From a checkpoint of a small transformer trained on Wikipedia: 0.665M parameters.
Each number is 128 + 24 x the weight over its row's rms, rounded and kept within 0 to 255. Layers, rows and columns count from 0. Numbers have three digits each. The size before them is the row's rms in percent of the matrix's.

# down: layer 4 MLP down (transposed), 256x64, rms 0.112, rows 153-252, columns 0-63
# up: layer 4 MLP up, 256x64, rms 0.154, rows 154-253, columns 0-63
down153 100:147150164092089137119147137107102094083114124126130161107123072145150143099132098127117133150152107134095156106140154149148126172107121123149151105121167104153101108111177134111162108163117117
up154 108:124148083173159115126097151114163115121123098086100153096140156126136105086151115114086141128148103141110120121096086171140115150152108170126118124149162138137175113154140117120148118117162120
down154 112:194123080136121131135107113134110156145113109171121149138121119134129126161112082141116131153132116085130142141097139147102120183096127110097150169119140082097118115125156135087113165143130147
up155 116:146133095142161147116111092154168123131138093104124168136095143168123124151097143114090101130138132137120129138068121150110125151118121177152152109114157140071168114128099129116112144121174135
down155 096:120156133161120116145126149124124102129111188110113129139154151147054103158119132141113091114119121138100162123147155167121117083127126161127134115118123124150137126090140123098173162112150077
up156 102:131144132111145113133116137130105146130142127128151128099118116149128123122128070188123133081138133133119127127123153100145120121111106135139207136130161160150072147115135096114101078170124093
down156 090:159106108119132141146121105153101181104141120082118152174100130128108107150102128165134109159136132132127142127151144106132107130139159086112083096119148172099108158163158141102112092109105144
up157 122:140144130147160184113113125167109141160138135127117091136122105102105136105104115153123102099149136112193117131095105125103122116155114157165177122108111100133125174126083125101105138102122154
down157 114:159155131137079124159109121104119099137166129134128135112122068122146060138102118157128178134121146102119163080120122121131126169115108145182115150107146130149111115150111138125111151123142153
up158 101:123144093130138140079152125088077132121133111106141139062117159120125140168142125129135095123130099141119187140152118142102151141137123123150189157105161150142093139144121119108106103140116111
down158 106:090161154102171105150147131105116105161141106170125103081144103148138131148149168092143152123145141130159126115116081130118135161106129105161116156117116067124146123142095125102100132155123113
up159 103:135149121174139161138106109155133117131149102085080115143111158088118131102148101140118081081097127181139128136102164128140145124128137132114121133103174110105146125154100102142143174153132142
down159 116:191104153134129117126127142151113109131098143132158129150117110122156144121180115108154159154144119105127065088111112102121103131142137121106175096139092131094109161143153115125140106116170108
up160 113:189155122152140133115113147085143183141134098105104100117151130116120133118143121133134170114149092106153110102091094127088090105120119123115119155149140181154101149129161143123121116093135147
down160 112:142144146125139108110104109083078158138108081144127127128122143171131153117114098180113153144126154117099097104119156151140115098136150114129087100190147131149154120150138112157094140104112131
up161 132:144160106172143143117097125140130142089185113118096146120091140144106144151126099149121130069164133161139136105109140079140105134140097135125128152087130165119113113105133107102094155128137163
down161 143:151063092165130162134140110092095188136144097118138134116131149141124120089137148114130141156130133111122127111113144136099150121145136110129148123121140147155097136130072106091178103161162133
up162 099:107164155175133141108116145115110132142163124138104113110144144103076189141146162120107129138125130097170119138131130112165142144153119094139129090103128092137117137148063145102129154118157111
down162 096:106133118131101112143099102105148128126172129142146103145142152094099121126063114158214120118159137126099101091142111132120143125084150112112138133142151166142090111124158124131123120146119141
up163 078:113131133119184144107117120211172131089155135118133116149150100156100135145088132173114148107129138129163132116143124125074097113143104148126120134104101121116133122093140122101108128116156153
down163 074:126084158151145143168105134150073180132102090096132151106112126122119139118141158155146120156139087152150125108086091139157145130166121151155142128144129131124112161130099099120157116117090114
up164 114:180145125110176103151130088108153132131146098145108139140128118080107145140154130115103137088120152153134126129075137146152125137149118144170176090127135136082092143157130142106110143114150099
down164 112:149135106138123149130107124147173141112146166156157118117161102166134130128135114112159116165108093124167094117115095107127147083120147109156072142152133091141121119149150122129153077134139080
up165 076:141146128145130094127100103136090119134168142134129110117098151108127173104146130138143154104136133112120171143129152101172097126082103146161157135102117142086128172139096085104126176140121099
down165 082:153116091140132102102108128061121111139153168121174147092128115119167136138126134144099120087112086155150098151141150155116111117160118119102164133175116127146112175116152117130114149128109143
up166 087:104140115136156103122110130134140141148149138105135131096079154138115136146137091145140092145144152142139108085123154104172115118139120176112194137088112167104148120098164087110100134118111131
down166 076:128086110137134177111133129105111132106130101084115162183115160134158127154143152149140089118141102119130122176161164166136114143129139131081112116125137159111099146130100137079127138118088121
up167 112:159143151107148114135109125126145166122133121143144108155127107112127150123137148099127121084127108121132128114093141089111083115122122121171155130114174140058080160158117106121084173135149143
down167 114:101141136123110114116137092134140124136154140081128136136108164168117157138166182108129094091125162119107119066178116112145169131096110141108108138134127087145152102111131147131168124133120116
up168 099:134140092127142102131152121112140155077115112097119104129083157145146137143103144139118114100126127159111160139121160101126145155129102119137193105091161125109098162161111133097155091135147089
down168 094:110125118104109149193128161135146107127108129083134144147134098080099139127101140133178158108113098164162132082132118170108108129114114117136099142181136112104116106119129138146153117152147150
up169 085:133140130128127096091119138148118133092175152124124118175136101173097113096118093138121164134136134114183124102132184134139159144108112137112144096058123124163141141110130141120119131150141103
down169 091:129145149152155163102161126148138170151120123121112157092145160116138157151119113121115178092101125137112140110085112129118091123161144113163159157169101095115113130142122091117107079104126104
up170 088:143137133132152159138153121140141139149127144102095135101108118103091150150127079145090115111155134165100140151120115122183136111121125125137130183125120174111124121144105089163063103152112112
down170 069:104135117101126148094119142146144164110095169127096126126160137131144159154158105142084114127115093112106165147132106155166111111163089138134143105134139145090090076126140129168097134130149156
up171 114:145141145108168096124128135204142120142127131139139129113103147129138114140136102176145131084140115143110143096085113106108077090120137150137133121125110167102112131118121068150124159169128122
down171 108:108135120122099118144123103077108161138154154153119160110090121136114112199151138154153113134118124133081099177112141133119121125107116168185133095129161129110140136172137118129118098144134128
up172 106:144145124139127146113117139140157146133124128111130109105136120120122122104098083111126148128143142193117149080137090110118108102119142121156092140137136182065143143119133107170111185125143171
down172 112:142164185105123110097141120151133128154117148139129133110172149147151103123124134106101121144103099156121133104172129129085159081106120134177141113127173149091120084088149120148123103119142127
up173 088:104137125128194136082107136168179154165105167116107091115126147113096120126134143096141183112144136130138110109101089143131110131157096161136162109104122109129119128102113124129146097150134117
down173 118:076116128123108129161137129105114122132141156133138112159140071136101157116060157123119080137153152162157155133114098114136121101108121165104138092117157133121148125156098107119134134154135169
up174 102:115135149097130141086123152122134145115144161156148135065149128109123164127128080164092136114141104124151140098157110118127081107100108145101120119130139122114165127103146107153091158092163162
down174 110:110141133163103093130108098129157164133112120121152157109093180112139078145142126063118149131115136122127127133124110165158144138118111088099163146151130124090167148134102148115154142139086124
up175 119:167161142177131159128127112144122160152135105135118135139137087139109134137136125140123152098133108120141132140053132128150142154089125132147144117143110134066084164089121127076114136143127163
down175 129:117140105137159108124131099124108169150151132140140118140135154103136154144117125099098128175136149138106123155111160108135136109111127171083158137181111114104100101150155155104115084109064133
up176 146:176144123153162164107108126161132169083117117113107132098106141137110162135147068135134126080164128147141165111124134115110117128136091154109167147118122147120111124143116106086099129125172145
down176 168:095087181173131113131104107161110158131140146142145108121119168107159110105124110126146170105164140107141156095106110135099080147120089133159098108119125147126103111140158117125122146110172137
up177 093:132127142133135142108094140170097157113149153120122120115132154170109139109123145196113119146137101099114169141132146111161108107098104157084127151103089136128165127144063115153137134149126130
down177 086:134130141099138181148102173096108093125146119148130091107097133093108110131152139109113108133099089096128106122137144156148130130142140113160111150176161135161129158106154130105103127161074145
up178 107:161133122133128132122154149132154137111146124094137146144136120141102161066097118127107157101172156128136127137122085150148124115142089181131102151159169115091155124129147111131087157077142125
down178 103:148156151112113105143138145118135154126073173092115143106153092152095180132101135125109154099165132093119120133113110184145093150149167137134110133106118096137109133156103125115121139096132101
up179 105:131130071157112123116141149151122115071122100113087124130131151138110159125150103142135132149151123153139148137150107123139075082112143139112127134112140115182128130131075115134074172123144158
down179 105:135138100103139091128132092177111168122148182127122139105170168119156093135102130136121096091130111114132088150108107143124124143141111130133134139128159146075159135113165144120091159165111132
up180 077:129128093130164098095120107165127110086115139123096159134089157122125192172154162125147107121170114173133164097139138146139116101134108126154128126106151139121133116141100111166125136105120092
down180 069:142099120127112113110148095134200161110120135142145160148112110136115099153131105148115101097136151079121130130151116148111128124127133153165085136122127143168144113086147138159087158087087125
up181 081:118137085179128130102162144116113124137154119115115137121159171136123129133115158152158140095171113078119111108144122110099130108130094127115148104120178138168101135109079085089151145141122132
down181 083:136099083131166142091168154092102158156154157147113157117121172138106110127143121132116145088120109099125114156176126121142130088149142083146136129129128136103156141118081107131129153098147161
up182 109:137131129132185121131134176132155169144127101138125092102111108132106124123102128115087107129117172164139161122128123144136151151150121114177137123134192091113123107084129116102135087124156157
down182 113:139128180114125132142161128108094155176133153120119105138121131176119136134167135113072086114100115162103179133162110104130139101110126149101123140133116143155111111152094090141100130138096119
up183 102:123156151107149086108092133139106155137150134084106125140113145154132137104118085160157152063120175110128139122105156131123119099119098128101137148114153099109139145103152130131140180149172129
down183 113:116161109139142100121098129092117133147134158150141156159156072128151140128071135135099102113100118158111106139152148090133143147097099138105147113119106127147110166154143106111169181124114151
up184 120:123135131149152132107100128141120131108114132140092107084120145117070164164136145123098140127137148140122130128126140131175129134070097184163126170070110138137155130087117137122112090147126127
down184 110:128113144121101137162106087140221104114145111137149115084091063135102153148099139114126118150112132154137136116121096122126139129123149150127113108082145154147112160121141129136134124160123130
up185 016:110136127133154066108127116176114165129146140131133137110123124131130141175099089123132175167118124140107050135140130140104121117136152110146128129192133115118152147154116155130140144123157158
down185 011:130122111162069159132119156122126131108119063127118094168115147141141120119175157123117108103130152152113133093117147150144143142117103128122196142113097148115107087128116119139150105142084132
up186 101:176165097116163098114135138167134130132163138112120141135100118114091161118094096121124132107172148166155145086100117117146132112105105139153134130117107137130115144127126130111051159128167135
down186 100:155154117102117136133123101136168090072135151136091105119103131136138134160123133174165112085139135108130122151147166125174118133110121136107115181105131127068134164126106123108133094143134149
up187 111:132115119146120114112131180092126146082114102134135144113140116168065169148135161112129144163160090085136141101161115112122125098107098149123142160114163159109165141130120138095124103139126114
down187 101:154148146129119132157120132170088087155105102120126107094143147120145137130140145145138124126109100117151132112113160202114138121118110102165116098132126054137110161102149133100123143121174120
up188 138:118139106117151107105138151123096183105132131075110136079134124137108165103121097130144152141159155149117117093156094149152112146114133134139113127104122174151087170104126109149139124150169095
down188 168:093167157152149131146147150080104192132104160104103130118126136125125089125143103172148114116163151114139112138128096129125117167125109115090102147085096105114094170126127123142140157116127112
up189 094:155144134153155105140119131127129135126145079139090146097089147109131143127164133098094144109104141134118164155142145056118102128118117116120090142111113113070110137169161139118102169135131142
down189 104:113124089106092118149127135127131087163078187109132136119114142116136121171160126119114132142128153199136095148111102165119128142140151127136145120112136089115181114131128104111098109094129144
up190 104:106149101143189127094124140145120142126159117119095121126138131104083159123107150137117114142167110109116167120100120129123140095117102140146186127108161121136131159138074147062125136140154119
down190 100:108173159109121156146098129159128118071101160151105095130142115133133161148136113159143146159107120132101147120087116109140140105146094108105154142142148099150193120126111114075143135128117143
up191 108:120127095121151133088090130105102138139146141107127119131124153137095199153149153108143169124129135112113148103107117129114106132121101149171147140089189139135119179090107101136135091130130120
down191 106:079143098159174153098104120136138120139133131104136148159135161151158121101106147155143078133155150126111146095100138133134149115089152129099136100102079168133122162123135110088141125156108146
up192 114:135142099140146103120113121115089128091170101131104108136134138172110143151124141152112170107113105081150129135127165126136124111103119110139170136080161113172143127115089149095143086168111143
down192 126:111145120120121115104132132140152102143168113099120146099171170128126100145120124104116196121120106084174128114149106152120114129153143136134152134084109072117156174104102137107109131128123160
up193 123:133147119151151131124084148114185144121133083123117098090173143109141104130169117138127157151174097133127118113099105128113084097121139128193127125129119124173121135136124140089098116111150127
down193 108:130155135106089180097135126074095166132132101153109143157139181132146108114141137158115124106154121112108091138108120140116081118125106112109170140140135161156154140149139128131090146097116096
up194 098:110143109121153131116152127121152122139134114108107133103122117088104127150123123132140131145180095127082110119153095093164076153158120204175132161104123153135138135130155112128103157100143131
down194 091:129103143119090154117134119123176127114142117141155175122086103139118100109096121158137100152122155100113086085147154110135128160110150084133143159132178135111103129174137130154152153097111128
up195 114:166176145172100098122111133100099118109164066138125116134139118102102134108148146129129162154132115109162132133080133105118125145112104109134146139119126104125107147156137143100069137100163161
down195 123:101162119101128129131121156090109139144108136148150106134105128112142101132114112083183098128125111144124113157128156144113155118104112138172184115161105162110142086154168120147100092128094139
up196 014:094136143138134078118133095114108144129120113157108092155113140136118165110109113159123114156114073166063077122152118136147136106110118119100136100157097114120113116149133129181124115106146147
down196 009:160087075153097128114098172124148148107139114123127136136120133128156117131165127078137107083130184090149161109138132124091134143097132127137163115135128158118131111145126121106124158128066127
up197 114:126143146130127157090107138122159194125136145109119084130128125107128139123113114129126115129143121137158136091097134115086118112140148105144186160100114136156072183130097143135082122155142138
down197 076:131132111134142115132142142151082073168120125136142120119112070125144137140149134132121185140102126087116158090146093157132134076158127130089119135162126163086150144120122118130157129127131169
up198 107:148142098165131116158143143105164125101132079166084151126112148124098148155150122113093112152124108112114169127123132116105085095129117159126125138129158122103151149151095135108080157121112180
down198 121:111113141121162160109100142145144115162142134110120103123100140168153128118121126073107094076130127119110137141135122154116170154124137103147143098153109160128130112132177122186170098096153109
up199 091:142147142143143125147098117112108157151136079094103133115152167089124145110135132158130109141109152126147122147124111088096088142135155136171114091164153148114112124171134057117099120118129151
down199 092:153161160167145166137108143156127128116102151092111132094106116143070115122088115128157149145138130132116067102124178136123171111138101151119139080119134102175120110135129116129129120135143108
up200 104:166170091129117092107138121091099150134143122130139143094135145145166149114163099120120137074127091124133144147148082125123090137145071151095122097158153157140129139153120094137131141153146116
down200 108:149184165154155116161102123151091113118151105134166103115128126126114134136086109095123102135095156101163165139135123107125170108127123152124083161128103101118111134087118124155131127163150098
up201 094:138167072145143127128136134116108172144164096115107175089111156123110183136100131111094111094138128103128140116130123125128113121148089136131180130119133129119129133099144117104118117121202134
down201 083:143131123102180111116088107164124082117145133154128126094151104142131118153112143141167122174127125126123145130098125109165140167105102139093102108156140104093138135186165114115132104092123153
up202 016:098125156134127055142126125132103148130122123147126102150122154136091152138101123168105154137135069186107099152158094169115127095116131116133138114125116107125114129157149115180125128124164133
down202 010:126084084140086157130107163118132175152135111108136146131105110159149144121173107094143114095136187101149123104138138106121138138125131113118181121140119160147145116153123123107139167140080136
up203 105:124149138122143113091100131172127123122174138118114110128120130118137181130165115177099164107117093152100173145116136092150089112150112119122141136077134105070119151133158137125105124133111115
down203 103:115148136111102126184105108090164116172096096128132120102141135105156092118106127100162125144130125129125090136173106161138172146141103147116154125182148105119152140114121122149124083119098137
up204 108:129163133137178106149116142137153150143118142109114086111133152080119132171147134140133139123143164087127114129128101137156088152126138110139149138117084129160054164119095112122095098122132139
down204 128:115169117149147130132147138122108105111098155116136124075087135113109088099115113148167143146117110134116140139105161163119124188147127145094120175160165098122107079106126128122159137144104130
up205 092:127157130178133112122115117137127121142127131090099146129093170093122158129130127129135085107126166177124133120121145135161124158114114128143157143081114113052156126127092117132143124161079130
down205 093:106132113132129148092111111147121123156127154118161100143124155152087093124167103119138117079150156162145071094114145127134175153142158104110137131124132130053130127138169130109122140128118136
up206 076:119127132126156164109139163179125152093125114140107098152149075178078120090117125134133110129121111135152150118140183130176139121103089101119123136141142102136168122110132140120151158141156122
down206 084:158167129107143141106128139115130111102122141098098124101124119144181156146157153110116189128132107131145153126152116121138144131116119151192109157100100121092123137162115097112098124168090098
up207 107:114118112130170102150144126149170116134101112123139118107109129119120137164141115147127117117122153199116139129130113115120123116146127184167177111109135160068113151165126104118086121110089108
down207 091:122171133100131175124113142110106133095134166134115140126147147126168150076126154092157146123103138128090123098089140149158078101138150150137109124166105110154176101101124135132141150102140135
up208 114:122148084171161140096133139126150135104127099099128163100103160158124160155128177130087136148120104135145133118139179089157084118128126122155148096090153123098132110095125115090134135126126129
down208 105:098128169108100103147165125100128072134135115131101129144136112120129121130108109065124136158151190120124117130134130152092069140121129114096127135145146183137136126145092127164145143101139137
up209 011:122079109119125131155151106170157149110180129126136163116141178097112124101150117133120150143162154126156176128123155126125091127123103120154139135099131180111129160112114156100145100142171117
down209 008:140212164154189117121139147099150133122108138133101118126112104127138167134133101116122128113111136144096100112134136143132164099152138147151112128146133141145196117108126120135095154127091151
up210 101:143147108144217123127142088162146156145112138146108085108158103125098110129152122132141149102145151126120118130130074132142094136133085170152131098138106110147158115121132104092120108136119136
down210 095:097126131109133121174120136115108139127126163125123098132094114131109134156122152154076089124106127160157150139188135147121125143100096140110070106142115127135151145189149108121135087155142108
up211 096:141166116187152162122128139098134116137159116114091132096086166113092157130133157110115162129105141151130115148146164062161125116131125102113117100116108145090139100165127099125137143132144131
down211 088:094105117107132087154132103171089083141136119092139124145150147115152156131120161144176125136135121163116157100111146110128123136142131142144159146161160082119107131105068131162147114153115103
up212 118:127169139182150130142095122140115155109094125114102126108087136179138126084118095149121115089131181139135142130122131117112128122078105146129122164128139111080148175122130149113145104164127137
down212 141:144147132172116097090105134100150163157111077122134103102109100156169165089088101122171111119134125139165114159119093166129126110144104124110111134126113126125123160139128137128158087140156147
up213 067:154134146151133115105095149142109089114139146111122127128137101126130179162178089174125134147130128122162107088111145127123086155141112158161152096090145142075112122132134102140110110092153108
down213 052:109143179072153129123131108178129106108112129126103167112142131131122109115088153142132145114112128124173199117131165152110108098090154126161125163154130133127102114132117141137155118106110105
up214 086:125131130156155096125098132116132141106183124150130084086111122122118149140169104170077150113123097114133151134151124086173113143155095151148149145103145152104128131109155104088105126157142128
down214 068:141140110141139144124136113170145201077140158137125140135122144133102118128139129091125112121132074151140116112134142156138153111146099135168108157099086131105128152106149098091110166091140159
up215 100:107123119142129135110121151131131118124127121135124147083130158102087174104143187113120130140157091164076139132143131076148083133124099162162138168121148092144104146103120119117124162134139156
down215 112:139104157128140137105111151095149112132166100090126169136100113123101194138152121157132097078139149093152139114167169145073128108110132125091147143104125109154125114137122142135137156134115126
up216 116:125133094143130152143114131146158124126168109109102158133122152140116165126135083094119100119127171179105152101097106127103124099109142134159137161108167114115144136107167122128106140091113192
down216 112:132115144109156146103144119107101127137130131102127125151133127130155138146137117123145142123100121148137150167132131105158101089109097132085072103129150169158059186135121129158130098156116169
up217 102:104173133132160111095116118107139109134183133129150104130136132136149153124173089137134150101133091125105141147156140111131090123132106124146159134112165132079102125159169138073094148119132092
down217 108:143146085104117101168090128123164118170103102114124144120115116111114076099113170128162128139141070131164124121149128122148124182131139164102160142154107109150165126092115133139129115115119124
up218 115:132148081176149132114116132134132143128136135117127088141114127106098137111124104123137145077170151154135178110110129083125148098135107139151165117095111151123100135131116130072098139160180151
down218 118:123190145096088151136099116128180101083128121135084095117131082142130166162117097164143127158138147124142102140124095134166122138114113136127173144128137127116160140108143123126115116119085137
up219 124:115135093152131110128117112129161129116116109092088147121122171106114169127135149150132175125124113115095125124124123126183070133118129188115134140121159164094155121121103092131099176140123129
down219 133:130112144153096123109151121151078179152128121084110091142109115113144119156149115165104113121133101110107113096153150174121104139124127141116168166155093166115135105101137119122143089159161136
up220 080:109131151128141146135127148157141159073116154125161080138169138121087146149091096160143117120165143151152121062122129118145160098112075120108154159136112133144157125127137115127120121157147128
down220 085:143160129109131074196127123114086155124097070139131138137121117178089124149158107136164098159122148121112130153148112139116102131115167146135124121142103115138126105133126082146122161119106119
up221 112:179162088158138079148138132132149124144124120123109127093149144096097138155154087140123165102143155129130128140098112139163144109145107115094095095151102175124097137141134113128070123117138121
down221 122:102148102115150057129151126140109119133141130123107166136157115094116067127165102117126145113147135145135121165133122176111146095129130097142108168140138116111130163116174134136077106133151113
up222 119:175178105118147140109107128165130151111119120099115140129093123113107144121152111157111115075143114158120166102093124099125073113125115176150129160120123142097136156146124116116082134125161154
down222 127:192158080079156153108081092141141115136127129110118155152131105146124150130141162130144077109165140135135134139171186129121115119124142125144133123111140144128106160117096093127117114141100123
up223 103:124146075136141114141121142112129109113168118112126109110142158116114178139152094146138147102100132132128145146153127074130094090131112133122141151152161155111126117171149095115061163125122166
down223 103:131118165075134113131140108176143135144095153142144106116114122130113124136113122120088144144101115165157142104123194099139159110162151121149118130136154090096093129132129160155108085098146104
up224 085:116119086122187163074116152122101131132131145123104137088107114119081123114110094113132183143151096102131153128131128153173121124125129113090146131136112145173134101127147140113152121168141158
down224 095:181136129131121115118122142130134120110141117135139168134122090146073138118075162158135095144089118132121103118160177135100126159158112138137106115148166078149115116104097136131153127159144091
up225 120:111138113138116085107160159160122116128139114136144182102117150125102176144120139115100121129156152194121149093102156090139115154133102113145116099143136126088146116114128114117089151117167163
down225 125:128156150119155099173119116109161110145148180102172124113134099118129137098118151092148131152087131113145122113079131138180096093125143091107140170166124130135126147131122122096128101126100148
up226 077:150142129124114103101111168114091134111108090118144145125102103118097131145136130137143121100127120132101149070114116137130142104124121145159198173100174152147147135109134135101109099190133133
down226 053:135136124109178107120148149123079116123098129119124155127119116114122109149111156142157086091083142140127088129135131130119189161105143110145107148124102105158150112139139114199133122131166105
up227 090:177116127160142107160045115134141142144133065080130165130142147149113146106128172121126112130126145131117149110114117097136105129134151112166130123146131104096127150120104110123125100125133176
down227 098:107154120146150138112161151091154114124122158145135098092128096134130146177091126135152147140145076099139127105157161119141191092124112140149094120099120116168095142129093135110135115131118096
up228 089:133127136117162146124122141147126155088144133138144109112111093143118143140112140159117133140118090113087182154163132119124119095093122106108165182107105154175063135139101132093146127154135128
down228 099:126142148077088137097128134128118101132105163143128151172062131098122103166131121104139168152128155140122110104141123129069157123118111107123140130160163140077151128104151141111135133139147149
up229 047:111139118138107133122163174131119139186094145117172121168117125081114125102143136151120127132094132109076139130127095115091136128086167129143124098109146131159137131154143187138140105142137099
down229 068:109125168140135153142092083110107100107145137161095119107141144164158138155116125123130155128159105128175122128155168135151141125173093113124130146128114143134095110111114049116129147105097125
up230 111:108135109176128106152084131127165146098140096140092118138148171130112170137125151092105145087105146116134142139100112106153140095099115161109139143117167141077148162105158134124122142108113156
down230 116:212123142124117106124123137145152051119123142109142091118152118141122101093158128127097112153155145100135133103120132169149123113132179118144089133142133136108137121132142115142154096124166116
up231 099:141130094149155121101118108127121132121165131117105133075117157162130173133133108140073131156124087110142190131143147126166115116120156128136144072109129086111140128114115114137146160170129105
down231 108:137126166126083146149171144102106105125094123140133114108121124113155141115087120115125149121166151132143113134117154146070122149095134119123092120134135157158124158065167141117104145111124185
up232 073:153137126164142102123163117137112114102091129128106148129063195105129144132125100120157108131152144132135150107122120135151154108143131130120176170071139144096136143160092108117114134127099099
down232 069:125132088148149130099148108177147160121144127114117112150091172120141142151160125138119121106145157120142153138163120119168122109126113125088098139120136132045146134146137135128142155088074119
up233 088:137171128123160115102109155130167146125110123099127121131143134097101154103118096133120123121181146139140149084102121094118109128132113162200142139127133143087121141171128116118088151112171104
down233 097:137111141091131162130074097110149091083146182163081119119168121156141154162121133151141118106121110093146140161142147130154145126148096104177120141148126155134103121132129095111145113127130135
up234 068:093132118118154141079096184102128154146141157081146109097163145135159154137131125142103132148110144119181125093135170104118111111163126131128121074155136156116112125139117101103130122119165133
down234 084:127188120097176134109120101114074151077145112161103147158103150134095136108121124153109158149136152126124158125112082140150114151121124090131145155145109149140112133138143094088153146135112123
up235 104:106125105111165092141128170125111118129165135130131119109150123134062163126114103133137156135153144094113118130152122124164124151169125161110139134122137120140125183115132108136052102102141091
down235 089:145116130096150118176127159175116094118090110106152127135148112127114109138118174143064161121142143154127137122131107136119119097101111065158111128150130142122143120171119104112157167131154130
up236 063:143137119128158118116076132143116131105124081123083139074121133146124151164150173145134155134159138126133137093115126147138104146161103160157153132139158150136115133084081104094103102101123153
down236 037:136104108100102122127146132091142122096141170162087116099173136139179112116100133179124116122122137110133128154148148161129142138149116130179079154111138132169136089104115122157118107137106102
up237 108:142126123117136090144123145163166137090125131140092163150147141124099150122098115111135150112126130163133118117092113145134075106098125169100119119130123106105171142102151126132076174094154169
down237 108:139150129144126106104099133106066182110123142109162108129121122103173135161149163156132153096161107099158111150136094128149116115132112173157114113148119120154082133094145130110113142153106115
up238 116:140139136133180123131103140122102156118140111154117115126142099155095124130155116108106150089150131131121150130105147095137143144113113142163114120112162109128103192083103131089134081195128145
down238 118:109121097135117096117136154105144143127122170079103097102126098129172128139158090136120153153146094124128108154136172116139153071135157175118112152127085117157155150119113107124137147157129151
up239 060:140122091142153046116154100149114133096153128121125154138120146169141127163128104173151121124135103138110150110147114147127100107131142118096137128114153161162187101115144092105109121129095129
down239 053:172141103138099165125164135122162143113135153145139096118153122134132131132120104148091097075131082116103154127149114134147159070107123135115147139134088106105157129122151143129080163146112164
up240 074:113141127126149112123086166161143176137097141106163123096132120143147143113128090121102090133170159178135131082117094099117129153119123147148167117134114123078147159129103133135105100158137112
down240 062:121163115068133139124177139145126120141085149114144169139145066122093131118118132133158119150095111181150157109131146117075136105092106105133110131158152110128124122159102143153134134138130129
up241 091:107132097178125167071066132128146103116133134089129110117120144159135156153154127130130172156115132157131128111136127143101126068111144119130117118085124160114106126118135153096136137179141127
down241 112:165114148086138138174150117155107143112121115109088159160114154123106125128113133141126102099127120099110127105148135154127150149113157130142087157120132107195110061140122140140097094114101132
up242 111:139154117146159134105108152176118130087127086135071136107138116099115129123140107140090108121114104174158163117117134099148146128129146119119089132143152101141169111164125111153138159162155170
down242 119:135146150134112100136107132112125097136115157147121169148116103126127105099158175119123152121168088109132141139115170084143130125103093113118122099143162140147173148107097137079148151132128069
up243 130:105135129135141090121125176127129149112134113101117085117135134168099124098112073157146125128170154164119170086139117130133126138117139138198126146133132124147111160069110132099134132153138117
down243 107:149145124141086126146098114126132109107116160137168116123107141140139088104101161114102132118148135145113147096091088144099176122143126107139119119192113141117131084178155121120113155129175142
up244 085:155148118128151113104101152148114156092198156122113107129124175155119156133151150130098130124134115103099201106104149114138135100093121096143100137135144110155156136137114126129147141148147165
down244 075:123142131095132145107115174143102097103152130108172084136126098096123141143119154104142134130116124148090117118152104134155097163094117119136100168128147151184080140152150140084140136157149131
up245 118:135127156147115168141128157129137136067123100120144121101115122141125136138141124179094140154146109142120195125128159083155118134101130105161147106136156112097079137158081145121104135144152122
down245 090:164116119129151121115110088106130135123107185078090140152087107134099179132124169161164133135101125111111113105132114110127159127160170128126097133133127143151124116131124116139184084127145126
up246 126:159136115172197133125099104165116166099128094112082105139104148158115136102124100116110144101175133094150160140135125127143105117139116154135148140095133127117115173117111114086120150139142142
down246 144:108008158154124090118133108145120141130125134111129145098141150110162123122129116137121139112173109130157121118128122142131131150141132158153146152131109164097090145149119116100136121120154112
up247 085:142116084145152117139124139091123156117134065074097161157116137145099143131122155139137139140157148147130169141109124142119145106152134122111137116146120165112083200106110128098142122114158118
down247 088:148069144080186106127125151153138133145138185143141132076143141121105130143120117132149132115133125147147124123090142105110147142128101170130136105108122152156122107137148082129082094111160138
up248 097:136129096119147127107126140117100142133123138112098138157125101169113114084106085108109091149146099140126163110118145136086144097181106169146173141127120135123167164137103136121160123149178121
down248 103:171163155152106111153154095115104126117073096148139139097140143109117141196100125168083165129139108144116117118150131129109106137124146108090132135110130126159110099103182145131130124122112126
up249 106:163147126137115109131121110113138164123172118123141119114101079116118153171106139108111143128113118147120153140114097115160098154089131122148112159108149170105111159090150102124093165143140192
down249 107:147142167079122103126116123131153114154083137115128128116097116121099107154114146120101095108124151129121148076137168186093172128120129134169151143157139134078154123146143119129092144158132119
up250 101:167149101132181126090133138123099147135149137140094113125119116145124162106143108135138104115127119112166131152129114129097130057083103124174139166116115118171102156148138140088138121086130131
down250 105:075128124145123125125132114143129136150118097165107138140089115070153110135146171170107146180108127121135137084104155136147155124143130089159159128144127137135138119104073118165120111109158113
up251 123:162160099126128131137128112186142133091164120137095110156114141143131122106097100138141116070161121125123155148097142127135105119072111144112105139125131123091140132137090124117107181118177155
down251 145:099114112113162130097142105144122094107076109112150173135182166136136137098158107138149140195117162132121101112113107128092135100121133158109106110128169135150123141109151124121140123107167128
up252 014:116137115120147150116117140100148140139084126125104127116086083181110166140146081153169134125128115125098067166136120124144131129150126088143135121166102093106141119132127135181137136117152159
down252 009:158116105165089103138087140146116127123118086137144108170122160142154112125128186107111121136138133136125154069140142143138159165081127146117168147105151138109090105137138128141168130126096140
up253 133:113161135105157097120101131175134143096126120102136095150139104163116130126136139179144183124139138104117139102123149121143099115157117168133176154070138111130121130083151140100094106118135110